{"n_head": 3, "d_mlp": 384, "rope_base": 77000.0, "init": "normal", "decay_shape": "pow", "batch_tokens": [8192, 16384, 32768], "train_tokens": 83130000}
Each number is 128 + 24 x the weight over its row's rms, rounded and kept within 0 to 255. Layers, rows and columns count from 0. The size above them is the row's rms in percent of the matrix's.

# layer 3 MLP up, 384x96, rms 0.304, rows 111-179, columns 48-95
size [105  96 109 103 109  92 102  96  92 103 103 107 100  98 103  92  89 101  95  95 109  90 112  94  95 109 101 110  92  96 108 102  96  90  99  95 102  95 101 100 106  98 104 119 102 112  97  88  94 119 111  83 116  92  90 103  99 112  94  97  95 107  86  92  99 107 107 111  99]
[[ 83 150 133 101 107 176 110  92 122 173 102 135 151 132 108 143 112 127 177 146 120 154 157 142 156  85  86 145 115 131 127 113 113 132 131 169 113 131 137 112 115 182 159 141 143 127 115 136]
 [120 112  94 130 101 102 146 135 143 117 133 113  97 129 144 123 115 148 126 138 136 119 126 123 128  90 147 122 140 143 148 145  93 127  92 132 155 138 148 153  91 153 171 139 123 147 128 154]
 [178 156  90 150 109 127 110  81 142 106 116 102 122 110 101  92  87 136  97 133 164 151 105 116 136 151 135 155 166 165 136  95 150 146 134 134  89  98  93 130 141 144 169 146 134 122 109 126]
 [123 160 143 118 159 104 154 118 130  91 110 115 174 148 149 127 142 115  86 111  79 144 104 141 151 162 108 146 142 138  88 119 164 153 172  93 168 149 127  99 122 112 123 100 101  67 135 135]
 [ 86 140  99 116 107 138 152 105 108  90 130 130 107 110  95 132 138 153 110 112  96 129 108 141 150 107 101 153 147 165 145 106 134 149 144 150 129 177 160 126 152 131 148 190 126  82 117 135]
 [134  77 179 133 135 143 136 143  73  99 143 132 125  89 126 106 158 138 132 103  78 145 115 143 155 123 151 144 133 179  91 105 139 135 139 140 144 170 151 143  89 150 148 126  97 171 153  89]
 [133 109 128 130 132  89 166 177 148  86 123 128 115  88 155 117  79  86 135 138 127 121 105 145 159 125 138 128 136 119 149 131 130 130 128  95 122 149 146  84 144 155 144 135 143 142 132 132]
 [129 147 176 129 144 127 127 157 118 143 130 145 173  98 141 109 115 129 113 138 182  99 132 153 132  99  81 147 105  88 108 153 100 122 141 147 138 120 133 110 141 131  93 170 153 123 114 152]
 [118 149 136 162  97 110 129 136 147 129  93 133 175 118 140  89 128 106 139  88 100 186 125 147 160 129 145 131 141 139  89 134  80 116 101  87 132 111  92 204 140 140 189 109 121 153 110 140]
 [176 133 138 125 107  71  92 120 115 111 161 111 141  81 115 130 158 133 175 131 143 150 112 119 134 172 142 133 134 118 153 103  94 134 100 110 139 148 148 151  96 157 102  99 139 144 160 135]
 [133 124 154 168 113 168 106 130 170  90  83 119  98 123 147 153 142 143 157 103 148 170  84 123 124 145 162 107 118 134 126 128 104 118 137 141  76 130 114 141 136 127 131 122 110 112 109 112]
 [133 114 138 135 105 120 163 130 151 116  99 131 106 142 141 115 117 119 169 129 166 136 148 132 108 164 161 141 114 130 168 171 108  62 164 115 146 168 134 109 125 174  84 137 107 122 129 137]
 [131 120 112 105 122 130 167 126 100 146 129 131 112  83 155 102 109  84 148 102 123 161 116 133 122 109 182 115 183 121  88 162  95 154 143 112  95 128 171 142 157 102 101 147 133 110  98 130]
 [152 140 130 109 106 137 110  59 127 105  85 129 119 133 120 137 186  93 130 134 134 122 137 164 138 124 101 118  78 133 151 119 134 101 121 115 172  80 100 158 109 182  97 148 119 124 151 123]
 [ 91 117 142 130 151 126 143 153  82 109 127 128 182 152  81 129 165 137 128 160  78 111 117 139 117 129 130 138 106 146 139 164 151 149 113 153  99 110 148 116 118  50 106 132 148 185 137 143]
 [109 107 130 133 138 139 133 138  73 130 148 166 153 173  82 154 149 109 132 121 141 112 165 118 137 138 108 119 192  91 106 169 122  96 118 159 123 172 138 150 124 135 125 129 160 100 126 156]
 [166 142 140  90 159 141  93 136 116 138 117 150 163 170  99  99  78 115 121 177 132 141 109 149 128 100 153 144 167 108 143 133  87 132 117 112  94 145 129 109 101 112 140 119 133 164 131  94]
 [143  96 136 146 175 113 112 101 100  91 173 112 131 159 112 154  99 114 109  98 148 130  99 155 135 131 146 157 106 141 146 132 117 149 142 124 163 129 113 139 111 129 127 119 114 165  87 117]
 [108 138 164 110 139 120 139  88  91 121 110 119 135 113 121 131 116 130 141 120 139 135 122 173 136 128 100 100 151 165 138 167 138 101 126  91 132 134 125  97 141 167 124 100 125 154 142 126]
 [ 73 109 119 139 118 123 145 127 133 118 145 118 105 120 135 162 109 148  98 143 124 124 141 119 167  73 141 130  95 113 120 137 138 108 157 147  95 149 117 149 122  99 115 162 108 148 124 170]
 [125 130 112  92 164 140 120 128 122 106 143 115 129 155 165 135 126  90 120 158 118 150 114 124  97 151 109 127 125 157 125 113 121 132 149 125 123 108 129 135 120 101 117 133 109 147 156 137]
 [143 130  94 102 167 139 106 113  75 153 103 118 183 119 141 139 148 110 144 134 142 147 114 151 135 141 125  64 112 148  98 165 143 117 123 131 132 128 121 169 179 139 111 196 133 127 120 110]
 [123 130 112  74 121 110 139 106 119 136 148 114 108 156 190 123 109 114 139 148 112 112 131 121 116 120 129 132 111 121 107 146 116 115 124 123 159 159 116 124 132  94 161 159 145 157 142 108]
 [131 146 136  94  76 119 128 144 155  83 184 104  73 108 155 130 100 159  80 102 151 113 149 162 115 134 144 159 131 146 129  94 103 131 113 103 103 162 118 162 148 159 121 114 151 139 174 107]
 [ 89 157 152  74  80 119 142 112 132 157 133 123 108 119 127 101 141 139 136 164 128 124 122 114 149 120  83 160 108 112 124  80 137 165 148 143 142 136 147 137 142 163 116 100 122 181 142 130]
 [150 131 106 131 134  95 135 146 115 147 143 127  96  92 149 109  91 122 114 105 117 140 154 127 138 167 143 119 116 129 133 129 117 117 132 140 158 157 131 133 158 133  81 140 190 139 134  84]
 [143 122 170 171 164  94 159 133 105 134 150 143 137 137 101 120 139 151 144  96 123 100 114 111 117 178 121 113 159 168 126 160 160 113  81 175 152 120 165 108 147 132 125 141 116 168 111 151]
 [140 171 174 139 114 127 120 103 124 155 146 110 138 144 134 111 134 149 149 131 146 120 182 134 125 120 125 133 117 138 119 107 127 156 171 167 100 155 108 112 131 131 125 134 187 112 144 142]
 [141 150 116 123 147 124 122 144 171 140 126 124  91 128 106 125 118  93 118  61  86 129 101 152 138 111 143 119 119 102 120 161 120 136 132 147 133 131 139 137 140 134 155 149 178 138 116 131]
 [143 153 153 150 140 119 128  94 102 160  96 149  95 139 128 125 111 122  89 102 165 116  98 142 116 126 143 104 158 132 140 116 126 103 180 126 121  79 121 160 119 116 114 110 110 145 128 140]
 [135 162  89 110 169  87 121 147 140 151 127 102 108 121 128 112 128 169 125  84 127 132 115  99 161 183 128 133 121 165 102 164 142 102  79 156 130 145 148 127 167 124  98 152 155 120 125  94]
 [135 108 121 135 124 131  96 128 128 125  78 126 111 121 120 126 187  82 133  93  92 139 115 175  93 147 132  91 159 133 115 118 123 168 143 171 117 150 119 126 115 114 149 121 162 126 116 117]
 [ 87 104 100  87 157 129 123 133 188 170 120 120 173  99  77 141 124 133 174  92 126 130  99 133 114 140 111 152 174 136 130 104 137 106 116 129  93 102 120 185 138 153 143 108 102 145 137 153]
 [ 93 154 111  84 125 104 101 100 134 119 128 152  82 111 151 138 171 120 113  86 116 105  95 136 131 153 146 123 149 124 160 118 131 120 154 115 129 167 140 133 181 144 155 182 132 100 125 115]
 [116 144 139  88  82 129 146 127 119 141 109 161 135 129 123 133 167 134 170 132 128 128 131 120 122 167 119 166 152 109 108 153 144 105 123 164 119 130 148 140 149 151  85  62 145 132 142 151]
 [ 94 110 131 148  82 104 112 148  82 121 158 123 105 130 141 136 105 143 153 141 150 144 158 101 150 137 120 157 159 153 151 114 115 141 101 127 124 132 102 126 103 126  84 175 164 110 116 141]
 [143 110 169 121  84 144 116 119 142 114 148 152 116 110  99 130 165 115 142  82 145 141 123 108 137 161 101 119 138 102 138 142 159  67 101 140 113 133 130 154 125 145 154 102 119 132 124 155]
 [123 116 167 154  93 151 145 110  87 177 125 109 159  94 191 138 126 124 119 131 112 121 108 130 148 116 136 130 108 173 110 120 110 119 110 131 100 128 133 153 174 112 155 140 174 172 139 115]
 [ 98 167  99 132 136 131 127 126  86 104 122 108 151 135  97 120 125 148 170 146 139 145 111  95 157 139  85 123 135  64  94 128  93 105 109 116 157 142 115 130  93 168 146 175 142 145  93 137]
 [137 159 180 120 143 140 125 109 135 171 132  95  83 118 135 141 166 153 170 144 136 113 101 154 103 162 143 148 146 143 174  97  99  88 164 152 119 110 133  96  92 144 119 141 103 161 129 117]
 [117 138 120 135 139  66 152 136 106 154 132 133 135 119 125 107 132 104 103 103 207 143 127 128 111  93 127 185 167 167 136 109  91 130 128 115 140 127 137 115 127 102 146 107 131 138 162 146]
 [119 166 131 123 173 118 118 176 157 165 144 103 126 175 127  73 104 131 106 135 152 143 142 125 148 144 113 108 117 154 118  98  80 148 137 124 117 141 125 127 113 198  95 146 166 108  85 139]
 [142 104 104 143 142 125 126 158 114 118 146 101 140 128  89 107 142 137 141 117 121  94 125 153 151 125 137 128 178 143 149 121 158  57 166 133 147 157 124  81  88 139 153 169 115  83 104 195]
 [137 110 156 130 134 134 107 140 162 106 133 136 145 135 115  65 145 167 206  84 132 154  97 127 122 105 100 129  80 117 110 118 126 131 119 142 111 105 115 115 128 135 141 130 145  95 136 129]
 [112 118 126 130 145 106 149 132 117 137 143 117  95 144 168 104 124 121 153 157 110 120 169 143 112 153 117 158 120 126 141 150 155 126 160 116 140 162 132 118 170 135  90 112 143 128  92  73]
 [161 121 106 116 146 134 114  95  93 112 116 141 116  98 144 134 151 152 170 130 106 166 125 124 151 130 132 136 154 116 180 127 154 149 125 105  71 167 130  78 142 127 111 135 142 158  89 115]
 [ 92 135 134 106 143  85 147 159 110  96 139 145 121 141 199 143 150 149 119 134 133 134 155 136 157 138 134 112 142 126 110 159 133 162 129 122 147  89  95 140 130 133 128 132 123 197 117 157]
 [ 90  85  98 159 141 159  97 147 130 167 115 126 109 105 173 163 107 111 130 103 135 110 143 145 143 119 113 147 146 139 141 165  84 169 106 154 153  97  92 104 114 125 140 186 112 137  93 126]
 [ 90 133 114 140 129 116 132 146 160 171 176 155 145 152 122 124 104 161  85 140 117 164 136 143 118 138 130 122 141 177 138 142 109 134 152 139  35 153 127 138 124 113  94 125 158 144 134 100]
 [120  72 149 127 140 113 118 139 147 139 105  82 138 117 132 133  66 150 120 110 137 102  85 147 159 172 116 148 134 145  94 162 175 112 189 130 149 156 106 116 104 145 130 147  85 153 131 108]
 [149 117 148 107 114 120 131 108  88 148 152 144 129 121 147 122 113 109 124 109 186 149  91 142 105 154 130 147 120 111  77 116 144 159 103 121 125 105 137 106 159 126  97 126 174 128 164 120]
 [ 79 120 112 130 170 119 132  68 109 101 121 119 126 137 101 155 155 111  99 112 106 104 124 140  75 114 138 114 135 140 142 124 143 129 161  93 133 123 143 134 119 178 155 109 138 149  94 114]
 [152 175 103 122 145 113 137 109 144 142 107 141 118 113 128 148 121 118 120  86 150 130 140 120 129 158 158 134 133 117 161  93 115 120 169 158 130 170 131 114 138 109 131 128 183 120 108 103]
 [117  94 133 100 151 148 147 107 175 154 176 116 170 146 124  98 191 127 134 147 150 167  80  91 147 126 133 113 128 143  86 125 163 129 132 140 149 134 118 138  87  97 152 148 131 126 133 120]
 [102 110 123  90 151 128 150  81 122 129 133  82 153 110 161  88 152 162 131 139 149 132 131 144 153 131 106 113 135 144 174 153 101 127 150 162 181 179 149  75 169 136 126 141 104 162 107 103]
 [139 134 131 136 120 156 190 152  74 117 179  90  92 147 140 121 106 132 107 120 133 108 151 157 127 181  96 111 126 149 140 160 139 117 140 186 142 144 134 133 136 138 144 122 143  94 142 118]
 [ 95 138 159 173 147  81  99 137 130 147 114 144 128 138 142 146 109 159 123  97  91 120  88 128 141 170 100 149 133 150 169 133  89 129 139 144 112 153 145 112 188 134 142 121 132 189 110 101]
 [140 179 153 119  92 136 111 141 156 153 124 131  69 116 157 128  85 147 167  99 134 144 139 126 125  78 150 165 108 141 125 148  96 123 133 142 160 158 119 113 130 136 111 134 140 131 145 141]
 [126 139 135 159 147  99 120 113 126 174  85 146 140 156 106  87 123 113 122 106 127 133 138 120 108 110 153 106 193 108 127 169  84 147 124  99 117 142 145 136 186 101 118  67 108 119 151 133]
 [126 153 142 143 116 156 113  77 139 143 127 118 139 122 153  99 127 133 144  98 149 129 112  98 129 113 162 133  82 133 158 155 111 141 152 105 110 183  96  71  81 105 132 114 152 136 174 108]
 [139 169 108 120 142 128 127  94 115 168 144 152 103 140 142 101 134 126 123 121 137 145 118 140 106 131 157 126 103 168  89 142 125 117 164 158 123 135  93 140  92  49 113 126  87 113 127 104]
 [123 152 119 123 158 126 164 135 159 122 126 131 128 124 131  98 129 119 132 142 109 135 173 122 136 109  82 153  98  97 112 118 131 102 122 123 135 155 120 139 125  94 168 172  96 100 146 123]
 [151 100 106 183  95 145 112 164 144  77 136 134  97  76 148  99 139 130  98 129 127 139 148 136 148  88 116 122 149 128 152 111 119  75 133 163 137 178  83 133 129 162 127 132 126 133 123 120]
 [119 116 117 169 122 149 142 120 114 132 126 127 131  90 141 128 121 122 118 133 162 132 132 132  86 114 135 128 157 124 142 134 108 126 152 130 149 131 129 130 142 166 169  97  60 148 121 133]
 [126 101 132 105 134  93 101 134 138 122 170 132 128 134 120 124 133 111  88 107 103  73  90 137 138 124 170 152 122 161 178 119 102 146 117 112 119 144 150 122 173 124 106 130 105 117 128 142]
 [157 117 169 171  78 176 138 111 145 152  96  76 111 110  96 119 147 130 126 146 123 119 106 116 103 142  82 137 144 142 136 125 155 102 120 131 124 168 158 145 153 122 165 109 114 166 184 160]
 [117 169 167  70 125  94 134 136 123 130 104 142 119 106 129  60 126 115 114  86 130 135 139 150 136 120 118 128 151 162 129 146 115 138 167 155 103 176 139 141 120 148 122 177 117  82 150 145]
 [141 143 127 110  90 115  99  86 107 122 161 172 135 139 113  80 124 120 153  95 156 110 137 106 120 146 176 107 106 166 114 117 177 150 165 125 103 125 151 111 137 152 131 124 120 123 134 136]
 [ 85 118 121 168 122 127 173  98  91 114 121  76 150 138 158 120 107 156 160 127 191 160 133 157 153 143 117 129 100 108 158 119 134 141  85 122  93 107 140 112 103 145 107 122 136  64 142 103]]
# layer 3 MLP down (transposed), 384x96, rms 0.148, rows 111-179, columns 48-95
size [106 102 112 100 102  85 100 105  93 101  95  98 111 108 102  95  99  96 106  99 108  93 109  95  99 103  95 104  96  91 106 103  93  85  89  92 100 102 100  97 114 101  95 113 112 109  94  93  98 119 101  94 109  91  96  98 101 104  89  92 102 101  93  86  99  88 104 101 100]
[[ 91 154 156  87 106 131 126 130 151 114 137 184 144  76 144 137  85 135  85 139 122  98  97 154 140 108 136 142 152 132 111 144 121 117  87  96 128 172 142 133 112 113 158 134 144 137 106 142]
 [149  69 143 118 123 131 105  95 100 170 137 140 163 115 103 132 163 135 176 125 132 125 138 131 107 137  95 183 139 112 151 126 131 133 121 118 118 132 163 109 113 101 102 144 107  99 109 134]
 [138 136  52  99 138 124 147 104 116 126 153 140 173 133 136  75 144 157 151 121 120 101 159 102 144 155 120 152 116 131 150 135 117 114 145 151 131  96  90 106  96 121 126 117 121 104 151  97]
 [178 137 136  94  85 115 106 163 143 119 179 170 122 124 120 148 120 132 142 148  93 161 154 139 108  69 147 135 126 100 136 113 117 128  63 163 152 147 115 157 158 113 117 150 134 155 101  67]
 [154 123  95 115 112  97  61 179 141 133 127 149 128 155 138 159 114 137 115 101  74 141 146 144 116 124 150 116 121 136  98 130 153 105 110 128 101 103 119 121 169 114 152 127 159 144  94  96]
 [123 119 128 106 136 127 174 145  97 184 122 115 161  82 115 158 125 178 123 141 118 146 151  72 138 103 151 114 163 115 126 109 161  85 147  98 136 112 109 161 109 132 143 146 130 116 147 119]
 [100 122 136 129 142 118 127 124 119  90 141 102 134 143 123 141  92 116 127 136  91 122 113 105 112 134 138 123 118 105 164 173 112 168 106  85 137  85 117 127 137 120 171 138 117  95 128 171]
 [103 133 135 135  62 139 119 123 135 157  98 127 139 147 151 106 153 138 145 111 162 154 139  92 126 125 132 154 103 133 128 127  99 110 109 133  91 146 143  91  92  74 125 123 136 128 149  73]
 [124 140 124 103 128 129 116 128 121 122  98 140 182 137 117 110 130 163 132 137 111 100 127 115 103 122 122  50 147 131 155 140 107 188 136 137 181  71 140 118 116 134 134 116 113  99 142 129]
 [ 94 127 166  83 154 144 159 141 139 133 114 134 108 109 147 131 153 116 134 164 135 103 109 137 126  62  87 121 107 134 139 172 129 108 170 127 129  88 125 100 145 184 115 144 125 119 130 115]
 [141 115  90 157 121 109 125 158 112 141  89  92 121  60 138 153 119 162 123  90 114 133 113 142 113 136 145 143 132 100 108 140 172 168 116 142 128 127 162 157 135  95 119 124  88 138 114 109]
 [115 140 151 120 115 128 141 102 150 143 102  95 131  91 118 155 126 164 131 124 132 148 108 123 115 116 128 162 171 147  86 140  79 122 137 101 152 118 134 123 107 105 135  99 111 141 103 172]
 [115 136 179 129  95 149 144 127 153 108  76 139 139 186  96 125 108 182 125  99 138 148 123 161 133 110 134 118 100 165 110  78 140 123 120 131 127 109 105 132 177 138 113 109 119  79 119 108]
 [132  76 148 123 147 121 137 189 121  98 130 112 121 111 128 121 112 135 131  80 145 147 128  99 152 147 137 161  84 184  95 137 141 145 144 111 102 127 106 165 155 120 128 100 148 121 130 125]
 [129 141 114 139 125 115 121 149 158 130 163  71 105 108 117 141 121 136  81 108 131 117 133 155 130 136 157 112 117  95  82  90 145  85 124 131 153 154 117 174 190 121 122 131 155 100 145 139]
 [189 138 106 136 133 141 115 128 149 150 166 121 133 114 121 152 117 114 155  88 141 133 104  94  99 146 145 161  64 113 140 174 144 181  66 142  91 108 127 134 149 129 143 103  93 149 149 145]
 [140 131 121 153 160  84 150  93 117 137  90  99 163 111  95 148 142 142 177  93 128 109 158 129 126 119 165 130 154 132 109 121 127 130 170 183  96 149 162  90 130 117  83 115 119 107 119 134]
 [153 113 147 102 132 148  88 134  98 182  98 126 117 146  90 171 109 102  96  96 143 129 105 136 132 133 162 107 164 116 153 116 135 133 140 111 131 156  99 120 102 128 123 139 132 131 112  88]
 [108 133 158 125 114 128 142 121 128 118  56 128 119  88 127  95 168 158 113 153 128 144  99 158 149 112  70 127 133 130 101 109 136  95 121 135 134 145 141 111 148 165  84  87  98 159 159 114]
 [102 140 104 191  97 123 119 107 128 147 134 150 102 183 104 171 104 135 109 132 153 104 147 117 140 100 124 131 122 105 134 133 157 160 157 105 108 120 110 138 102 136 110 161 108 121 117  95]
 [167 125  41 111 163 109 126 156 170 147 103 125 146 157 171 152 171 136 113 154 106 122 158 155 108 123 161 101 115 112 105 100 154 106 102 100 110 126 153 105  92 130 170 185 124 144 133 121]
 [102 122 130 134 143 138 172 128 115 176 143 115 107 118 142 126 158 209 122 110 157 109 142 155 166 118 137 111  90 144 123 119 132 146 115 123 111 139 136 133 105 147 123 121  87 131 128 137]
 [106 174 179 115 147 115 115 130 117 159 119 128 153 162 141 115 130 116  73 169  89 133  90 114 145 103 142 149 101 149 162 125 126 129 157 117 117 159 149 109 124 102 115  81 125 118 129 113]
 [106 112 103 119 137 123 101 133 151 165 157 172 136 164 126 158 161 151 126 144 115 101 120 110 134 169 117 131 164 130  92 124 121 118 159 194 164 145 133 101  82  98  95 146 115 138  53 130]
 [129 140  98  89 151 107 114 136 130 110  96 186 120 106 133 158 130 120 122 152 166  65 105 146 145 115 135 149 123 144 124 151 113 145 130 116 123 160  96  97 114 101 161 109 123 119 128 118]
 [118 113 167  97  97  85 140 118 119 124 143 101 143 111 124 125 108 158 140 113 147 129  79 146 119 142 162 144 141 134 135 193 134 129 101  98 149 116  70 129 128 119 163 167 138 117 101 146]
 [ 84 133 122 114 159 120  88 112 155 142  86  91 106 136  85 129 120  92 118 129  93 169 110 169 169 129 107 106 105 137 123  79 104 158 146 108  97 164 132 126 165 137 185 158 135 142 135 113]
 [120 120 114 108 148 158 132 178 105 101 130 118 159 151 131 147 126 150 137 143 105 123 112 140 123 111 190 167 159  90 115 164 131 106  77 153  94 122 154  98 101  87 120 155 108 130 121 140]
 [177  66 128 110 119 138  98 118 135 163 131 172  75 124 141 146 138 132 152 148 159 155  98 122 117 156 134 134 152 126  84  70 133 170 104 167  91 109 123 155 117  72 143 118  85 168  92 125]
 [107 135 163 136 141 119 106 105 126 161 111 110 104 163  96 148 136 135 140  98 120 127  98 138 112 101 162 110 146 127 114 115 158 151 148 139 132 104  92 108 135  81 177 130 116 147 100 113]
 [136 131 145 137 146 136 184 122 122 112  97  65 138 155  98  90 136 104 129 156 121 138 122 144 134 117 151 143 128 119 135 180 134 145 123 110 163 181 106 119 101 177 154 183 116 130 143 150]
 [142 145 193 128 103 129 130 155 120 145 112 141 152 164 158 150  96 155 127 114 109 149 146  92 173 141 171 158 136 169  51 133  89 147 112 129 125 128 145 123 145 106 136  98  93  99 121 119]
 [144 108 148  99 169  89 148 169  92 146 109  89 155 154 120  99 155  98 144 132 164 117 155 100 138 132 147 119 147  95 131 118 133 168 155  98 173 152 116 126 118 119 115 109 134 152 152 106]
 [108 134 100  89 122  91 110 140 157 140 156 115 113 139 130 147 155 155 115 161  96  78 149  93 133 181 134 112 170 109 136 103 130 151 148 120 108  90 123 108 165 117 128 154 127 131  95 178]
 [158 172  97 116 139  93  99 137 132 161 138 135 120 138 146 127 103 109 116 117 129 187 123 147 150 126 117 115 112 113 109 145 167 161 105 144 155 113  80 119 191 108 120 162 130 127  62 122]
 [106 130 147 121 137 109 129 119 120 169 138 109 141 128 111 146 129 127 119 139 121  96 115 135 131 129 133 122  68 127 107 146 171 156 128 102 154 123 138 111  98 142 104  94  88  85 107 129]
 [ 97 139 143 126 109 149 122 105 114 142 112 109  89 102 128 125 140 126 139 132 143 174 126  86 152 164 104 118 137 159 101 144 110 143 110  90 111  94 140 106 134 101 145  80 115 117 125 122]
 [130 112 102 139 156 164 107 166 132 123 160 172  95 134  72  98  87 162 100 117 143 148 117 117 130 112 194 133  95 143 130  96 114 149 105 136 142 125 135 147  73 139 146 147  95 160 145  94]
 [131 134  93 145  97 116 101  97 141 146 132 146 132 112 104 154 123  97 122 123  96 154 145  99  98 100 131 145 148 149 131 128 156 133 107 160 163 129 123 141 113  99  95 131  85 184 130 151]
 [102 104 188 130 109 101 103 110 141 120 114  85 143 105 148 159 116 112 160  77  95 129 136 140 119 130 115 139 117 156 139 110 127 172 140 161 171 108 114 100 120  76 129 143 119  96 130 154]
 [124 104 100 135 139 151 124 156 149 109 120 102 121 147 104 114 131 103 125 148  98 113 122 113 110 155 103 125 114 126 136 144 121 102 152 117 149 144 103 124 158 148 134 163 125 122  99 123]
 [127 119 155 137 140 147 128 140 105 162 134 100  96 149 140 119 146 156 123 149 173 132 135 148 121 101 165 104  91 108  98 111 113 121 179 100 151 121 144 114 117 113  93 134 160 101  92 161]
 [114  89  92 144 157 162 121 164 116 143 128 150 115 117  99 136 123 127 105 185 131 133  94 120 125 170 116 183 143 116 127 119 176 111 156 147 116 104  98  91  99 167 113 131 135 107 124  95]
 [132 140 122 126 109 143 160 103 148 142 142 138  85 138 170 149 126 194 101 136 109 137 143 122 119  98 148 130  82 127 152 135  85 107 113 112 150 139 182 134 157 149 108 123 141 171 114 125]
 [173 126 162 129 138 127 142 132 155 123 131 117 116 159 126 143 125 156 127 133 141  80 151 103 117  96 112 125 159 136  89 143 133 153 188  96 125 128 172  89 121 103 151 137 111 139 126 147]
 [122 137 142 127 157 156 172 106 129 118 122 135 135  88 149 138 100 172 116 124 135  81 102  96 113 106 111  88 146 133  91 123 139 132 173 163 102 142 128  83 112 132 139 123 134  59 129 147]
 [136 100 106 140 131 110 128 141 177 134  73 131  78 103  76 107 133 135 130 160 115 128 149 131 156 138 153  75 154 186 113  68 110 121 118 148 132 156 141 165 128 121 130 111 123 124 150 119]
 [139  83 148  93 105 127 160 109 129 152  95  96 136  89 122  95 152 135 152 164 167  90 128 124  88 149 159 100 103 111 100 137 156 160 115 147 177 121 105 145 168 137 115 131 130 126 129 103]
 [136 147 111 131 154 128 143 141 151 120 138 131  85  51 107 131 155 145 146 132 125  91 123  95 116 118 151 159 135 141  71 139 121 109  94  85 114  94 145 120 110 131 159  98 125 158 110 119]
 [127 129  84 157  96 133 113 123 123 141 126 127 117 178 127 115  90 153 118 123  78 174  78 147 114 149  98 130 123 143 136 150 108 142 133 107 105 128 149 129 120 185 127 141 114 145 189 109]
 [125 122  94 145 109 139 125 142 124 127 113 165 140 141 154 156 139  96 133 150 134 100 155 135 135 140 140 157  71 122 163 105  89 162 136 125  95 171  90 123 108 116 152 126 160 125 107 130]
 [135 131 128 111 155 128 138 124 151 161 184 153 108 115 104  90  88  93 115 164 102 118 132 138 166 139 106  87 139 109 102 108 109 109 101 149 159 161 149 160 144 155 136 120  99 161 107 133]
 [133 124 118 112 136 146 156  83 106 136  84 127 112 155 149 155 125 153 110  84 150 161 149 129 102 141  95 117 159 113 101 112 149  94 115 168 114 136 112  87 117 113 127 131 179 146 111 160]
 [115 163 134  92 144 123 141 164  99 155 131 146 133 117 109 143 109 110 156  97 140 121 177 162 125 163 158 108 150 145 136 113 135 153 137 126 127  96 102 108 161 134 122 141 109 139 126 142]
 [118 140 185 104 101 134 108 136 157 141 100 168 108 103 133 119 118 174 109 135 154 101 114 109 112 100 101 134 112 139  86 125 152 116 155 127 110 146 191 123 147 171 150 134  83 133 172  93]
 [144 157 124 152 178 149 121 124 101 105 150  89 123 170 103 149 137 111 161 137 104 129 162 148 152  88  89 164 156 115 149 136 147 155 150  91 115 110 154 108 150 145 159  98 141 129  84 122]
 [135  98 148 145 131 122 140  77 111 126 146 111 125 150 127 175 161  84 119  94 118 120 148 146 140 127 134 123 104 147 109 186  93 116 129 127  97 129  83 147 153  95 174 165 109 135  98 131]
 [148 141 142 141 128 129 141 128 187 102 135 128 107 172 110 104 133 112  90 162 124 145 155  97  99 153 118 137 113 148 121 116 114  95 125 136 121 148 185 139 141 108 110 106 134  91 151 113]
 [128 111 113  30 122 144 133 163 130 141  67 107 159 138 117 118 114 134 172 153 102 158 113  82 126 114  88 138 161 124 130 117 109 172 110 147  88 168 113 124 114 136 125 117 164  95 153  88]
 [127  97  99  93 109 144 131 113 118 133  98 164 125 105 116 175 106 118 133 144 158 130 159 114 137 129  99 135 131 147 119 108 142 105 150 113 103 136 131 139 139 132 119  98 131 141 122 132]
 [112 105 127 134 120 149 135 122 116 132 136  91  90 111  98 114 110 101 139 142 152  95 130 137  79 131 132 160 131 162 144 109 157 146 116 169 125  82 134 126 159 152 147 128 124 157 136 149]
 [127 143 123 137 170 115 104 133 119 154 119 147  82 120 117 181 159 105 134 103 102 155 122  98 162 152 151 135 133 134 146 126 146 169 141 176 100 146 157 119 175 155 127 117 124 133 151 122]
 [132 133 132 129 165 141 118 117 136 170 120 109 155  96 104 180 137  90 137  93 129 129  93  93 147 159 123 139 139 136 116 158  97 137 156 109 143 127 105 131 104  70 150 111 135 140 168 136]
 [116  95 146  78 109 103 124  75 157 151 137 104 158 132 113  96 126 155 125 109 134 114 117 161 141 190 120 124 136 116 114 112 134 160 103 133 143 149 101  83 153 111 100 120 134 106  92 111]
 [131 110 181 111  87 131 143 106 107 150 100 127 154  84 128 142 145 152 132 129 194 116 140 121 130 133 139 157 119 119 124 117 122 131 158  84 122 136 124 143 127 105 132 114 116 146 123 160]
 [128 122 169 148 152 123 110 117  48 150 138 137 149 121 133 133 160 170 120  99 148 116 112 143 133  90 151 126 124 143 109 123 142 131 132 138 125 149 120 128 131  85 168 134 126 157 126 138]
 [111 136 136 106 127 157 121 135 141 104  98 136 147 128 104 132 113 149 142 151  88 155 175 136 146 114 166  99 136  86 102 130 122 108 147 128 161 141 160 147 129 176 141 138 123 117 124 145]
 [ 95 117 104 138 171 138 127 132  89 112 125 135 135  85  92  96 142 202 139  94 167 131 108 127 124  98 126 118 138 101 126 136 142 173 128 124 147 158 101 154 145  98 121 125 152 164 138 116]
 [154 140 123 106 147 148  99 103 114 142 137 140 121  95 139 131 141 110 136 134 123 129  85 155  98 124 148 111 105  82 141 146 119 151 111 150 115 157 138 106 119  54 105 129 127 113 123 121]]